Weights of a small GPT-style language model, trained from scratch on English Wikipedia.
Size: 8 layers, width 256, MLP 1024 squared ReLU, vocabulary 8192, 9.18M parameters.
Architecture: rotary positions, capped logits.
Training: 222M tokens, 5770 steps.
Each number is 200 + 30 x the weight over its row's rms, rounded and kept within 0 to 999. Layers, rows and columns count from 0. The size before them is the row's rms in percent of the matrix's.

# o: layer 4 attention output (transposed), 256x256, rms 0.0697, rows 58-62,122-126,185-190,249-254, columns 0-255
# v: layer 4 attention value, 64x256, rms 0.0722, rows 58-62, columns 0-255
o185,068,185,229,269,179,261,218,198,222,183,149,192,238,185,180,171,220,219,233,189,181,225,220,124,181,210,193,148,198,226,191,172,189,140,235,169,229,154,185,176,117,220,170,186,180,237,175,256,221,203,261,192,195,197,228,191,233,240,173,200,240,195,175,199,185,139,198,211,220,151,205,168,212,213,228,181,188,198,224,221,184,198,221,182,181,172,218,178,281,206,235,181,130,210,209,228,227,203,184,152,240,180,214,187,187,209,185,222,164,224,216,208,235,213,166,190,199,171,187,253,179,188,136,219,169,226,141,233,178,199,251,206,191,211,162,176,284,194,215,156,208,210,166,225,114,210,180,169,192,226,187,174,167,183,176,224,151,194,219,172,212,184,160,212,218,206,195,190,214,198,208,223,172,136,198,254,192,175,227,202,230,230,190,197,198,260,255,213,205,195,226,222,212,225,171,173,238,273,189,186,208,169,191,224,239,159,231,198,149,164,235,219,240,175,178,231,174,184,198,253,222,148,186,168,177,180,226,247,173,190,234,212,225,200,187,230,199,218,199,185,240,239,221,229,253,184,231,206,227,218,231,200,175,167,210,254,209
o249,100,292,177,175,188,180,163,188,175,182,252,177,251,174,197,208,199,194,215,224,213,231,210,217,198,194,205,228,233,219,201,175,202,213,211,213,239,201,190,203,213,269,266,172,118,208,201,214,235,187,213,197,216,236,189,197,218,177,195,174,185,206,163,223,209,230,239,202,179,166,201,220,207,210,135,205,190,222,210,195,227,173,217,227,205,205,209,212,226,222,174,210,214,155,156,256,132,199,209,194,198,146,172,201,240,199,158,231,214,191,235,253,176,215,197,195,212,236,182,184,163,189,244,200,234,222,220,213,205,184,190,219,162,185,198,233,182,248,174,252,175,170,227,202,178,215,214,165,197,194,211,207,171,220,210,287,172,271,239,222,176,220,172,142,210,185,187,195,234,212,224,186,221,247,165,165,157,276,166,274,290,188,201,176,205,170,192,205,170,247,142,194,205,260,144,229,183,160,207,187,172,161,249,180,192,166,170,181,211,188,142,234,210,149,182,213,223,217,223,241,226,252,227,239,188,144,184,232,184,213,217,222,169,193,145,189,224,265,162,196,188,178,156,236,197,196,201,200,202,186,157,191,192,241,213,195,216
v58,100,201,173,166,215,181,227,218,145,207,154,147,176,229,260,286,169,249,201,105,209,185,234,202,200,237,180,192,160,166,232,193,223,215,213,159,191,256,186,201,171,194,190,226,139,218,185,160,153,199,211,240,207,170,228,197,213,146,272,180,152,243,229,129,251,206,193,165,239,131,195,203,186,210,191,241,165,200,284,164,176,186,178,186,199,174,227,168,245,243,184,167,153,219,175,163,196,225,199,207,229,215,202,188,188,219,180,186,190,223,199,187,164,176,197,192,264,241,181,180,216,215,155,165,195,202,201,173,195,174,180,175,216,259,224,196,181,185,208,164,189,149,201,187,166,174,241,213,237,186,183,186,144,190,214,202,250,205,209,189,192,208,232,215,176,194,209,197,234,190,231,241,217,200,164,212,187,198,227,229,137,180,224,167,178,175,232,197,181,181,199,203,228,141,180,193,193,207,162,204,142,157,222,147,211,198,144,166,196,201,261,215,216,220,175,156,252,199,167,161,149,179,193,206,175,187,183,215,207,201,174,228,188,177,205,191,217,190,217,243,200,237,153,198,201,201,184,213,231,141,179,187,213,232,156,172,162
o58,104,218,258,252,132,218,214,164,219,175,211,238,174,172,164,182,210,190,175,255,164,226,224,218,201,118,169,204,214,190,202,175,257,138,180,186,215,200,188,201,216,173,221,171,230,223,164,197,243,180,182,228,224,222,220,197,228,242,171,203,203,207,156,198,171,162,178,192,220,206,230,211,193,239,199,149,224,210,178,239,225,242,226,165,224,230,208,229,162,191,222,209,245,176,200,151,229,176,171,237,211,213,213,178,199,142,216,215,260,203,216,212,230,196,131,175,203,177,220,220,229,190,202,197,163,176,206,183,196,223,240,222,232,205,119,201,206,182,180,203,190,223,212,189,210,255,144,153,202,209,185,209,220,208,147,247,162,175,167,178,226,204,198,168,217,232,202,214,215,187,179,166,142,276,215,254,246,181,180,258,276,210,179,252,246,189,219,132,215,230,222,183,171,273,207,210,199,249,204,202,215,235,183,223,252,156,235,192,141,199,191,204,194,204,179,216,167,204,244,235,233,223,206,247,164,186,183,198,210,211,231,224,203,168,224,217,188,223,157,164,170,197,165,228,273,218,246,196,156,215,195,202,215,205,211,217,165
o122,114,200,184,206,180,181,229,241,223,199,207,208,181,224,217,212,209,187,217,237,185,178,130,189,199,196,163,173,161,232,202,213,217,239,195,195,178,196,189,187,150,247,200,167,183,259,223,238,188,236,201,114,168,205,145,185,165,254,142,244,189,184,235,249,161,191,209,67,184,233,209,147,188,182,216,188,235,230,187,175,156,205,208,215,213,132,202,223,146,201,220,155,189,199,218,199,181,212,223,211,165,195,153,178,208,212,196,135,202,189,173,210,230,205,192,230,183,195,185,230,194,130,228,167,213,189,223,163,182,220,189,231,230,175,191,217,219,147,199,235,187,236,199,247,204,241,170,223,213,215,182,191,199,196,194,195,200,142,204,186,228,202,235,221,161,245,134,194,150,188,215,234,184,168,195,174,233,215,217,202,205,172,170,200,155,216,227,198,153,184,175,159,210,193,250,202,165,135,261,228,200,182,206,219,178,194,216,199,245,232,234,223,210,203,218,209,166,240,228,190,182,141,194,182,236,189,307,185,226,194,180,210,193,216,197,150,167,194,245,197,231,204,259,197,180,174,210,207,225,214,228,218,200,232,269,212,225
o186,107,271,300,305,218,251,259,102,247,144,188,143,181,197,180,163,244,165,214,279,178,231,198,189,177,163,246,186,169,166,191,191,195,205,185,264,157,192,197,187,246,197,193,198,292,227,222,257,217,195,213,180,184,176,218,217,220,196,148,233,208,224,175,256,171,218,232,174,211,211,200,169,161,190,219,202,200,200,195,238,181,237,256,162,203,191,278,177,173,205,189,199,230,207,237,198,244,248,186,205,226,183,266,159,190,233,193,186,170,180,222,191,245,177,183,208,208,197,215,163,201,176,198,207,209,173,250,212,251,265,188,216,212,148,169,158,206,196,165,222,233,209,196,202,203,222,170,186,168,193,195,208,222,185,171,185,139,176,195,184,226,211,198,215,206,209,200,224,197,185,200,166,205,187,222,185,200,200,226,181,252,257,187,252,236,209,243,217,175,211,187,198,175,254,200,198,222,135,215,158,246,209,207,198,218,146,199,199,187,208,215,186,223,172,220,211,167,221,172,215,219,221,206,219,193,208,196,206,199,210,224,172,204,208,206,219,202,189,201,189,189,180,172,222,258,214,221,166,200,224,191,216,226,215,254,160,207
o250,095,190,204,234,171,196,243,212,223,168,178,235,198,198,221,192,134,268,237,142,220,182,153,186,137,201,180,177,254,212,175,210,214,166,178,158,173,263,221,129,206,181,243,217,183,201,233,235,184,227,183,201,184,208,202,128,161,244,157,197,241,185,185,213,196,164,146,105,246,209,219,170,176,197,231,197,205,202,202,183,166,207,203,211,200,138,173,196,149,187,214,223,181,188,198,177,203,195,209,204,195,216,181,229,194,183,239,217,206,170,208,183,189,207,212,204,201,195,161,221,203,220,220,188,186,210,191,181,174,194,185,162,201,195,248,210,186,170,214,242,197,203,196,168,93,210,174,205,237,186,229,176,224,227,213,196,232,169,157,160,159,178,240,166,209,218,185,210,171,203,175,214,184,166,191,196,258,167,230,195,199,137,158,229,161,201,211,193,235,178,258,178,225,138,217,152,111,263,168,198,168,158,176,206,231,199,181,259,231,223,244,212,226,216,222,142,134,210,237,226,211,159,151,178,174,167,236,206,207,195,149,232,212,198,177,160,198,229,171,212,202,209,233,213,165,185,230,200,215,178,201,228,206,175,212,188,239
v59,084,179,123,140,206,202,188,196,186,219,232,156,224,178,197,225,192,223,171,202,198,203,243,238,214,195,212,197,175,246,196,269,195,184,194,180,210,216,163,200,205,206,256,227,225,138,196,174,244,198,220,221,197,198,207,162,221,221,160,210,196,278,224,206,156,198,173,226,233,198,216,199,200,223,111,252,164,213,196,192,191,220,225,193,197,197,198,222,212,236,197,254,174,112,174,228,174,223,221,195,267,188,244,195,230,203,204,182,147,215,195,241,177,169,243,195,240,194,179,198,204,185,230,184,173,226,163,242,233,214,154,191,171,186,177,242,171,195,232,199,218,203,187,193,203,190,171,203,214,192,203,198,182,219,188,164,168,219,187,256,197,254,219,184,261,222,274,180,283,186,242,191,213,176,210,244,203,230,201,180,251,167,205,149,201,223,179,199,131,190,182,209,175,208,196,169,248,240,163,218,259,198,196,219,215,178,253,216,226,147,211,202,193,213,228,210,223,218,203,227,153,229,177,221,191,216,193,169,167,201,222,214,218,196,168,218,210,155,169,198,197,210,188,267,221,201,182,225,234,181,98,125,195,198,250,203,251
o59,096,186,177,176,183,169,199,266,217,264,209,244,185,244,190,222,195,207,196,189,161,209,174,182,221,163,181,195,214,155,227,162,228,177,176,213,176,236,261,219,206,188,164,195,210,205,227,162,150,178,163,153,204,201,223,249,167,170,279,203,230,181,214,160,232,210,210,200,200,169,200,259,234,196,231,176,206,131,157,211,212,220,138,215,173,192,177,186,190,221,204,180,235,273,208,152,245,150,158,222,165,198,159,184,214,178,213,223,226,209,217,216,214,172,241,178,199,227,206,160,203,198,177,213,220,198,188,165,145,198,259,217,232,281,179,194,188,197,158,192,155,152,201,175,195,197,249,171,196,176,203,247,241,212,195,215,244,182,195,177,179,167,177,214,200,186,171,225,202,202,159,191,219,270,190,199,236,163,174,201,158,197,217,279,203,152,218,147,271,213,250,190,181,149,202,198,170,218,195,141,185,197,240,137,237,239,177,182,216,218,180,176,197,190,169,218,178,178,168,175,195,186,203,175,204,238,174,234,238,170,187,186,205,159,257,187,202,237,252,230,159,197,181,172,220,213,217,167,187,218,234,242,204,192,150,175,218
o123,091,198,124,161,138,228,212,214,196,295,176,253,167,255,192,162,175,200,213,196,172,170,134,224,245,197,187,203,192,183,182,216,222,251,194,246,148,250,203,210,276,255,226,191,226,227,179,231,173,179,172,132,162,183,169,226,166,245,198,226,198,204,191,203,198,237,191,172,196,251,237,143,220,203,175,128,246,219,148,168,225,215,211,208,193,192,222,208,166,184,183,190,178,212,204,222,225,227,232,158,229,156,185,243,205,217,200,145,219,138,219,193,180,231,205,240,185,185,222,237,216,158,236,166,211,211,215,198,203,225,175,161,226,151,172,229,190,160,224,227,250,173,246,210,236,276,168,185,190,244,176,187,181,190,211,178,190,198,186,201,169,198,199,199,207,212,163,162,178,209,228,221,182,161,219,205,259,187,248,163,177,196,208,153,179,229,181,201,183,168,158,202,188,181,255,192,224,143,238,175,187,207,183,200,154,222,192,241,223,188,195,200,198,245,181,178,187,206,241,191,193,217,260,201,251,153,223,206,182,211,174,167,214,225,219,196,185,171,201,240,263,185,205,186,161,168,195,209,183,199,194,216,162,199,239,167,233
o187,079,194,124,166,151,125,176,301,178,314,219,285,186,234,209,188,204,195,227,224,198,159,182,210,232,192,205,242,198,132,202,214,209,247,196,216,149,237,224,196,223,226,238,165,216,214,207,178,202,187,167,117,158,156,185,279,157,208,199,234,199,177,209,162,209,240,166,161,222,221,192,190,217,178,219,180,223,222,179,187,215,199,185,223,185,161,220,160,129,198,176,175,233,229,202,201,183,216,224,214,175,192,193,238,220,235,185,221,218,194,168,178,191,166,216,236,197,224,265,217,222,176,211,183,243,205,247,172,175,225,185,233,249,220,209,174,195,144,220,244,212,201,225,170,275,207,207,188,195,242,181,207,236,214,218,184,218,180,151,158,189,204,198,202,178,178,173,203,143,204,203,180,222,230,229,187,232,162,220,153,184,186,180,218,188,205,197,214,212,180,204,184,167,167,230,189,201,123,204,131,172,228,232,144,161,221,193,204,233,231,177,204,192,237,207,188,215,196,199,172,210,199,231,187,238,261,192,192,210,179,195,162,197,202,239,164,229,194,199,242,221,172,220,194,194,167,171,211,202,213,211,224,219,214,183,158,228
o251,086,173,157,78,173,241,219,252,183,272,143,210,193,248,186,160,175,189,238,137,185,196,199,166,266,232,191,196,234,167,210,175,204,208,227,144,175,201,281,180,294,135,194,225,224,190,182,191,150,191,176,188,215,194,226,178,167,217,255,185,249,189,234,172,216,174,200,184,267,195,170,195,194,190,172,196,171,201,282,201,156,188,131,197,153,188,200,243,185,196,196,217,194,231,220,216,200,208,220,179,201,161,164,232,214,212,219,180,220,152,255,179,226,213,242,213,139,191,181,206,199,218,173,215,177,202,191,242,232,222,182,151,188,203,192,154,164,162,254,198,224,188,203,204,212,187,200,171,162,161,222,176,175,194,196,139,185,194,180,178,136,205,167,219,233,159,186,214,207,181,168,182,198,184,202,224,221,157,212,186,137,191,207,205,166,228,193,181,233,231,210,234,212,211,232,200,190,250,179,181,178,188,162,199,199,214,177,189,199,191,226,160,216,270,197,173,180,223,200,194,224,198,243,184,183,169,186,186,180,189,185,204,232,196,227,231,182,115,195,208,242,193,210,206,202,187,226,218,190,154,193,191,198,184,168,222,200
v60,125,233,186,178,191,193,174,179,178,163,171,192,237,250,187,149,206,196,173,225,180,133,191,194,200,178,183,190,185,201,179,118,181,224,178,148,198,167,181,184,193,200,146,186,176,164,198,235,227,212,160,159,163,207,199,187,157,213,208,200,210,186,201,216,212,310,215,193,223,210,196,216,287,212,165,203,207,176,215,231,201,213,232,235,220,201,220,220,206,173,125,201,192,214,216,182,193,176,226,235,169,182,214,194,206,224,192,241,215,182,170,174,225,202,176,202,201,154,230,184,203,172,205,208,251,224,202,235,202,238,211,198,67,217,189,173,232,168,151,194,205,157,210,253,198,207,146,152,189,199,223,178,227,232,216,208,231,211,261,164,181,210,238,311,222,194,191,102,198,196,206,231,231,224,178,214,181,205,144,193,175,190,198,178,215,208,205,213,239,249,205,202,174,224,150,200,166,179,199,189,187,177,205,203,220,221,227,246,214,172,189,233,192,243,203,156,250,190,231,180,188,221,206,213,182,193,192,155,167,203,212,217,200,188,208,188,171,168,186,272,191,152,194,222,204,150,177,222,269,157,241,213,221,221,211,188,211
o60,109,145,227,232,170,173,176,202,247,219,207,199,180,172,140,234,202,161,245,216,223,208,202,228,204,232,242,178,180,244,238,229,185,198,235,248,184,215,216,214,192,227,206,193,209,204,188,223,199,231,182,294,210,201,210,216,239,239,191,197,216,220,240,237,212,161,172,200,211,211,289,190,220,203,217,182,203,235,156,145,190,217,206,196,216,215,157,225,223,199,248,204,231,186,198,192,207,213,199,186,228,230,228,206,167,197,222,149,195,216,210,176,169,201,237,226,219,229,154,241,209,227,242,218,177,156,132,211,180,142,222,220,269,143,198,194,241,219,207,165,239,229,183,211,242,270,201,301,214,232,220,216,167,187,181,189,182,204,179,222,210,212,161,148,202,204,211,222,211,165,259,208,154,163,234,217,205,165,217,173,201,194,192,258,166,240,190,196,158,155,191,185,216,197,236,194,213,205,193,212,212,206,200,208,181,192,155,203,203,213,196,180,194,126,220,297,153,168,155,200,174,180,135,177,236,224,252,200,246,199,215,154,195,252,175,205,158,179,225,152,230,227,214,204,212,210,186,159,233,227,160,182,160,209,189,203,192
o124,117,225,189,187,198,205,201,244,176,214,169,205,174,143,176,185,175,188,263,187,224,181,223,209,223,262,212,180,233,132,185,176,241,182,230,208,198,233,228,225,208,198,230,185,195,181,158,138,225,151,220,238,262,191,244,156,210,214,245,183,218,169,145,182,150,203,169,206,239,147,225,179,201,204,174,191,200,197,238,180,213,208,160,156,212,198,220,193,230,216,161,211,167,205,210,207,200,207,174,191,203,190,235,242,200,195,199,192,244,203,234,211,237,189,216,190,145,195,267,237,147,206,178,195,194,180,201,188,207,190,229,155,174,251,190,195,205,246,230,184,220,201,184,182,224,219,219,169,194,164,247,213,237,257,168,196,142,240,184,172,205,210,169,171,211,208,177,229,209,157,244,150,138,156,242,196,219,128,175,205,204,180,212,183,187,196,186,174,172,185,176,176,226,239,219,237,220,264,200,156,165,175,192,161,199,210,166,144,159,154,223,168,204,217,232,186,189,231,230,194,237,155,199,177,193,161,210,232,149,187,160,248,214,222,178,213,269,167,115,202,214,252,167,200,240,234,228,263,208,173,175,164,201,190,231,242,233
o188,096,127,187,155,160,193,162,249,224,240,280,245,176,174,210,225,172,169,221,144,215,184,264,229,209,230,192,211,228,202,184,253,226,215,220,216,212,217,218,203,226,227,264,208,228,205,189,139,212,207,201,264,231,181,191,218,208,216,244,190,156,188,173,169,187,125,122,205,204,219,185,197,190,197,192,184,178,211,176,154,201,225,186,194,211,215,161,222,183,193,213,177,197,168,168,233,198,165,205,189,211,275,236,226,188,192,213,224,216,207,174,215,155,186,222,210,185,224,279,217,193,232,204,211,209,165,210,215,222,137,236,219,243,200,194,223,224,196,243,157,251,231,173,156,248,202,201,232,218,190,204,194,266,219,220,212,232,231,146,206,213,213,174,159,181,239,226,202,188,155,228,192,178,186,266,223,215,198,205,191,157,207,183,181,189,208,192,142,211,153,194,217,212,222,229,219,201,238,137,194,219,280,191,182,199,222,157,144,192,185,216,190,177,195,213,229,161,158,168,183,174,187,126,198,212,221,229,215,231,204,180,197,194,248,174,187,214,176,177,166,182,221,205,196,243,245,175,250,196,201,191,102,184,194,186,218,188
o252,128,235,207,207,210,168,199,172,205,197,183,194,225,207,198,191,192,182,232,301,233,205,172,258,205,197,208,200,133,184,270,138,191,230,180,226,236,234,210,240,100,182,181,175,144,197,212,228,202,115,174,182,198,215,191,197,203,200,173,211,184,200,147,220,205,254,158,194,182,177,255,178,256,212,182,151,233,275,187,193,235,152,152,210,219,227,202,176,268,197,186,191,223,196,226,203,224,230,204,177,217,148,150,182,193,207,182,198,216,183,177,214,250,213,231,223,225,215,223,227,208,144,198,184,193,194,174,180,162,210,206,167,216,202,188,211,215,217,202,232,178,185,195,227,264,208,218,179,177,200,204,244,192,217,161,195,133,179,224,168,218,188,211,182,198,213,143,227,185,239,207,213,205,217,185,198,233,151,179,184,183,141,214,218,213,231,189,199,175,171,167,193,201,176,195,219,195,181,320,194,126,183,176,173,196,147,198,187,221,164,167,190,274,188,202,189,187,203,248,170,166,197,254,180,228,191,220,214,177,219,218,194,178,175,206,174,259,232,189,238,255,212,221,209,155,181,224,197,225,195,207,229,202,235,223,180,210
v61,091,191,167,151,233,202,198,206,153,180,150,202,224,214,192,247,212,221,226,205,133,191,225,204,204,156,187,183,216,238,204,183,143,208,170,251,223,197,190,196,201,231,208,209,198,237,173,220,166,131,214,183,164,226,220,224,213,180,237,184,208,229,201,228,221,246,194,201,231,189,200,182,206,214,187,169,188,217,177,231,215,226,195,259,166,217,209,211,236,174,282,260,227,178,130,253,209,263,172,224,211,210,183,180,213,174,199,240,202,211,165,202,266,199,203,214,151,195,224,185,178,157,188,204,266,214,216,232,242,175,161,222,235,252,180,193,168,147,286,155,184,201,220,261,178,197,206,188,222,182,224,171,193,220,189,200,171,173,125,178,211,194,232,230,179,177,243,185,241,183,231,189,219,256,222,194,179,170,179,250,182,209,137,224,188,192,190,181,213,204,210,204,186,230,176,91,134,193,237,204,183,227,150,162,220,215,220,164,201,230,163,196,213,224,196,215,220,224,199,196,214,150,210,270,193,172,187,153,175,228,207,182,187,214,182,178,212,189,142,175,180,194,244,143,218,181,198,200,202,202,206,208,200,160,228,218,140
o61,103,240,242,230,204,222,215,144,281,122,214,156,234,203,131,189,176,190,220,201,235,232,174,223,190,211,248,182,145,160,217,202,197,212,209,179,141,214,181,213,161,219,155,161,207,186,247,243,205,240,161,208,191,202,195,226,214,195,213,215,204,213,233,205,194,197,220,218,214,233,253,200,182,230,275,224,223,145,196,141,216,178,253,193,206,183,177,164,218,227,193,162,184,202,231,160,202,217,217,176,181,173,217,178,180,225,179,110,229,187,218,195,156,200,222,218,213,207,158,226,226,165,267,196,203,181,158,199,219,252,191,194,203,152,247,169,173,205,172,212,234,182,179,159,182,213,212,252,194,205,186,204,237,175,224,205,195,232,186,232,223,197,186,203,193,201,181,209,187,180,155,269,202,172,217,217,179,204,234,115,208,153,241,185,216,211,238,213,188,218,209,209,214,141,235,257,216,212,195,195,207,147,269,233,154,196,187,255,194,199,211,155,166,173,229,190,185,204,185,227,202,261,231,155,216,169,260,194,210,196,174,168,253,174,209,202,199,232,275,169,243,191,179,206,175,164,189,153,202,200,192,201,212,215,177,165,216
o125,101,186,174,156,155,230,218,236,209,195,181,251,183,157,158,232,227,209,160,164,214,194,198,198,204,158,179,207,182,120,221,210,229,201,197,157,211,205,170,200,142,157,209,183,196,214,188,147,159,156,166,229,172,226,231,157,204,194,214,189,222,178,142,141,181,207,132,211,263,187,213,179,191,229,201,195,188,180,202,198,195,234,202,160,191,199,231,181,214,212,202,232,168,210,185,194,215,172,187,226,205,195,239,205,221,200,199,168,244,236,135,200,164,161,207,182,180,188,150,249,230,248,158,153,201,160,202,211,202,153,164,166,173,246,212,198,206,208,196,186,165,189,177,124,204,200,197,200,190,115,222,148,218,197,193,210,189,235,130,151,220,213,200,197,218,238,226,206,197,184,180,173,152,217,207,197,231,123,191,212,201,143,223,203,229,167,170,193,178,214,235,190,177,149,199,200,198,279,186,199,221,222,207,177,190,232,175,188,140,203,185,141,185,178,181,202,177,168,196,237,212,153,137,243,126,206,204,167,196,185,193,213,225,224,228,166,243,258,183,225,177,253,223,158,172,229,208,215,174,217,225,228,236,184,252,163,187
o189,100,148,173,221,160,190,156,195,222,207,254,202,208,234,219,211,109,253,137,145,228,176,194,216,183,185,181,185,193,160,178,205,265,242,192,198,199,217,170,184,209,199,232,216,189,207,229,157,180,241,183,188,214,183,190,249,183,171,215,206,146,186,201,141,207,146,209,225,214,212,163,210,222,249,220,199,206,183,193,124,209,227,274,149,176,171,228,190,184,236,192,166,211,193,223,188,219,155,208,179,189,208,218,211,178,183,179,186,217,189,185,179,79,204,224,208,283,191,206,167,202,216,180,210,217,174,198,226,193,177,194,196,210,198,191,207,187,182,172,213,180,183,227,136,139,162,188,208,214,152,199,163,272,200,238,242,248,208,216,217,182,211,220,206,189,246,166,161,192,184,134,185,152,226,202,220,212,171,190,182,148,151,204,223,199,158,164,155,228,189,184,205,178,183,222,214,245,194,137,205,212,237,229,223,207,200,178,221,184,176,219,181,171,152,202,207,204,166,226,199,164,215,162,173,208,181,219,228,214,201,205,187,228,233,257,191,159,241,246,138,199,265,201,175,180,232,183,222,146,211,191,186,205,182,248,175,178
o253,086,220,149,116,194,227,249,224,184,179,185,225,233,168,148,236,251,192,188,242,195,184,184,192,215,173,140,173,155,150,225,174,195,180,178,244,238,183,138,208,141,212,190,149,144,200,162,198,243,164,166,180,217,217,221,177,231,190,176,231,198,201,160,181,159,214,172,232,202,213,201,168,185,200,200,187,210,216,218,223,227,194,185,211,200,226,203,181,251,218,195,212,182,208,237,229,234,224,218,208,219,162,195,169,197,221,203,178,225,196,146,247,237,190,203,188,170,267,168,200,256,219,198,155,207,209,218,162,214,240,176,162,182,211,206,215,167,184,213,210,186,156,163,135,129,213,219,187,242,184,250,181,174,189,189,201,167,255,207,141,170,190,184,184,178,171,230,246,218,215,202,249,226,187,159,148,224,235,215,195,208,217,205,172,211,148,180,196,220,252,208,239,190,180,159,228,145,241,225,160,187,199,180,167,178,177,183,176,165,212,156,206,234,253,178,166,202,205,256,228,231,237,239,240,186,172,207,185,175,191,212,195,228,134,192,129,256,261,210,243,220,195,151,216,167,150,199,195,202,207,216,200,243,187,214,168,205
v62,102,244,212,206,191,183,97,154,227,183,204,237,237,157,189,135,213,279,179,190,146,167,204,159,209,188,212,194,250,238,185,184,197,179,269,150,200,169,196,170,178,205,164,187,183,201,201,210,242,223,251,187,210,231,201,171,164,305,207,227,146,138,177,231,189,186,239,228,187,187,220,203,249,207,212,223,154,207,198,214,243,226,246,246,224,195,180,240,207,188,218,181,148,205,263,183,212,262,174,190,215,227,163,223,221,212,190,185,190,273,203,195,196,202,201,211,190,172,215,238,218,208,189,183,228,259,187,233,224,205,212,241,188,184,236,200,194,187,207,212,194,228,205,186,212,222,157,178,154,211,188,181,216,198,192,214,201,223,234,207,184,196,117,202,236,187,182,172,223,172,122,229,194,170,206,221,208,170,176,220,169,160,194,163,204,223,236,224,188,196,214,198,199,290,232,188,231,262,186,197,214,197,240,187,195,200,215,215,220,192,172,239,180,240,147,208,261,203,211,210,233,193,173,198,200,214,208,192,175,185,168,238,160,241,201,183,212,201,227,227,221,181,227,243,197,156,221,284,199,157,247,184,203,196,207,203,218
o62,114,202,159,201,193,187,216,273,227,272,234,206,158,246,191,153,199,157,226,235,223,244,175,225,180,208,243,172,202,222,197,234,190,262,224,221,140,176,183,256,240,241,201,188,264,163,240,242,198,223,170,189,208,184,191,296,187,194,178,190,158,257,219,223,233,224,222,185,215,260,173,207,187,199,191,166,248,248,158,168,153,219,193,194,187,187,227,156,176,217,199,217,250,231,190,223,207,183,224,190,187,195,234,224,227,211,191,221,192,221,190,169,184,199,232,222,199,200,217,206,198,205,239,228,189,187,205,213,177,232,170,234,250,209,189,176,206,191,170,179,211,191,207,221,216,201,240,244,217,212,221,222,205,203,214,205,204,185,191,214,165,243,235,201,169,204,188,242,150,200,267,190,223,202,230,182,203,254,225,116,195,233,205,180,233,243,222,195,224,194,160,223,209,168,193,210,162,93,204,180,184,188,202,221,138,182,190,174,206,209,201,174,209,154,242,233,184,187,184,154,168,231,212,151,255,207,241,231,234,198,222,98,212,199,193,221,180,117,175,184,216,172,202,168,202,189,179,157,227,205,176,190,185,190,201,170,227
o126,110,210,214,165,210,203,217,242,188,187,144,216,190,190,189,244,185,181,194,182,189,217,231,185,222,238,174,196,197,149,230,206,227,205,203,166,261,175,232,203,181,138,223,191,193,185,152,152,185,170,212,284,224,233,234,186,262,191,245,174,236,205,213,163,193,197,130,216,232,193,220,226,250,189,185,224,213,185,239,237,220,203,168,128,202,210,181,222,229,212,152,220,239,197,176,162,194,200,214,240,191,227,230,226,173,222,203,196,172,201,187,207,190,160,185,141,211,181,197,190,200,233,127,209,184,158,180,194,184,172,275,131,183,283,170,203,222,214,181,161,168,172,189,155,203,194,197,163,180,173,211,207,219,201,177,179,196,203,177,181,215,188,168,211,197,209,218,227,222,210,214,179,193,235,196,205,198,144,194,234,195,208,204,202,214,178,166,177,203,177,230,211,241,145,202,202,222,340,160,176,167,226,208,132,241,173,198,177,171,205,216,166,168,221,190,175,172,163,199,195,169,172,149,233,122,197,151,163,198,207,216,233,202,209,197,199,235,199,169,241,172,240,189,239,216,252,240,208,201,177,144,181,208,161,190,210,168
o190,088,179,145,135,102,120,151,247,180,258,249,252,157,246,190,250,188,139,189,204,199,197,213,222,221,178,163,223,202,171,207,211,254,263,185,191,206,228,253,259,232,203,254,178,211,167,200,168,193,200,165,225,228,201,157,236,225,195,243,211,166,240,217,166,204,167,150,217,201,242,191,240,218,202,183,198,254,223,163,180,200,201,187,198,224,206,161,251,175,215,204,185,257,194,159,197,168,125,213,207,167,208,204,221,186,194,171,195,241,188,152,209,161,189,210,200,205,225,211,171,227,217,189,224,171,174,199,177,195,162,211,200,218,235,177,231,242,200,172,173,184,191,252,175,213,210,187,206,226,209,208,182,234,214,230,202,245,187,170,241,172,255,211,171,194,232,183,230,215,191,258,198,174,265,212,216,229,214,189,203,173,197,211,196,207,185,194,135,223,188,166,213,203,186,224,262,178,211,186,206,166,271,212,184,207,238,212,187,224,209,174,200,182,220,236,245,200,144,217,139,140,202,138,203,217,205,163,166,232,213,197,147,208,232,188,194,173,174,220,203,184,226,213,189,197,207,172,197,142,206,162,149,194,188,226,194,178
o254,100,213,226,154,217,193,250,196,204,157,166,191,229,226,191,227,210,193,214,225,202,200,217,202,212,203,187,205,160,184,223,187,170,210,195,163,296,116,199,222,84,167,206,202,183,199,198,215,226,157,207,214,179,228,187,256,230,183,206,195,203,228,196,189,208,179,166,208,190,233,145,169,278,207,198,200,191,235,240,238,253,185,136,165,182,238,155,224,241,232,189,191,220,177,223,212,209,206,205,201,198,229,178,189,169,215,167,232,140,209,176,224,218,176,189,177,235,189,243,211,250,206,152,221,177,183,226,195,167,214,232,118,204,251,156,180,222,164,205,150,180,157,146,199,233,139,211,181,154,214,193,209,198,219,185,195,195,141,208,160,250,159,217,217,224,203,219,227,215,221,167,213,227,230,168,191,203,206,209,184,173,243,222,180,189,239,171,234,202,195,237,228,213,144,178,161,197,244,241,180,138,226,203,149,160,134,245,187,189,230,203,184,217,245,183,165,193,171,250,163,164,238,242,209,145,216,159,194,190,243,233,213,208,206,214,199,212,177,165,215,250,205,197,231,185,193,202,196,230,200,181,200,231,213,192,233,190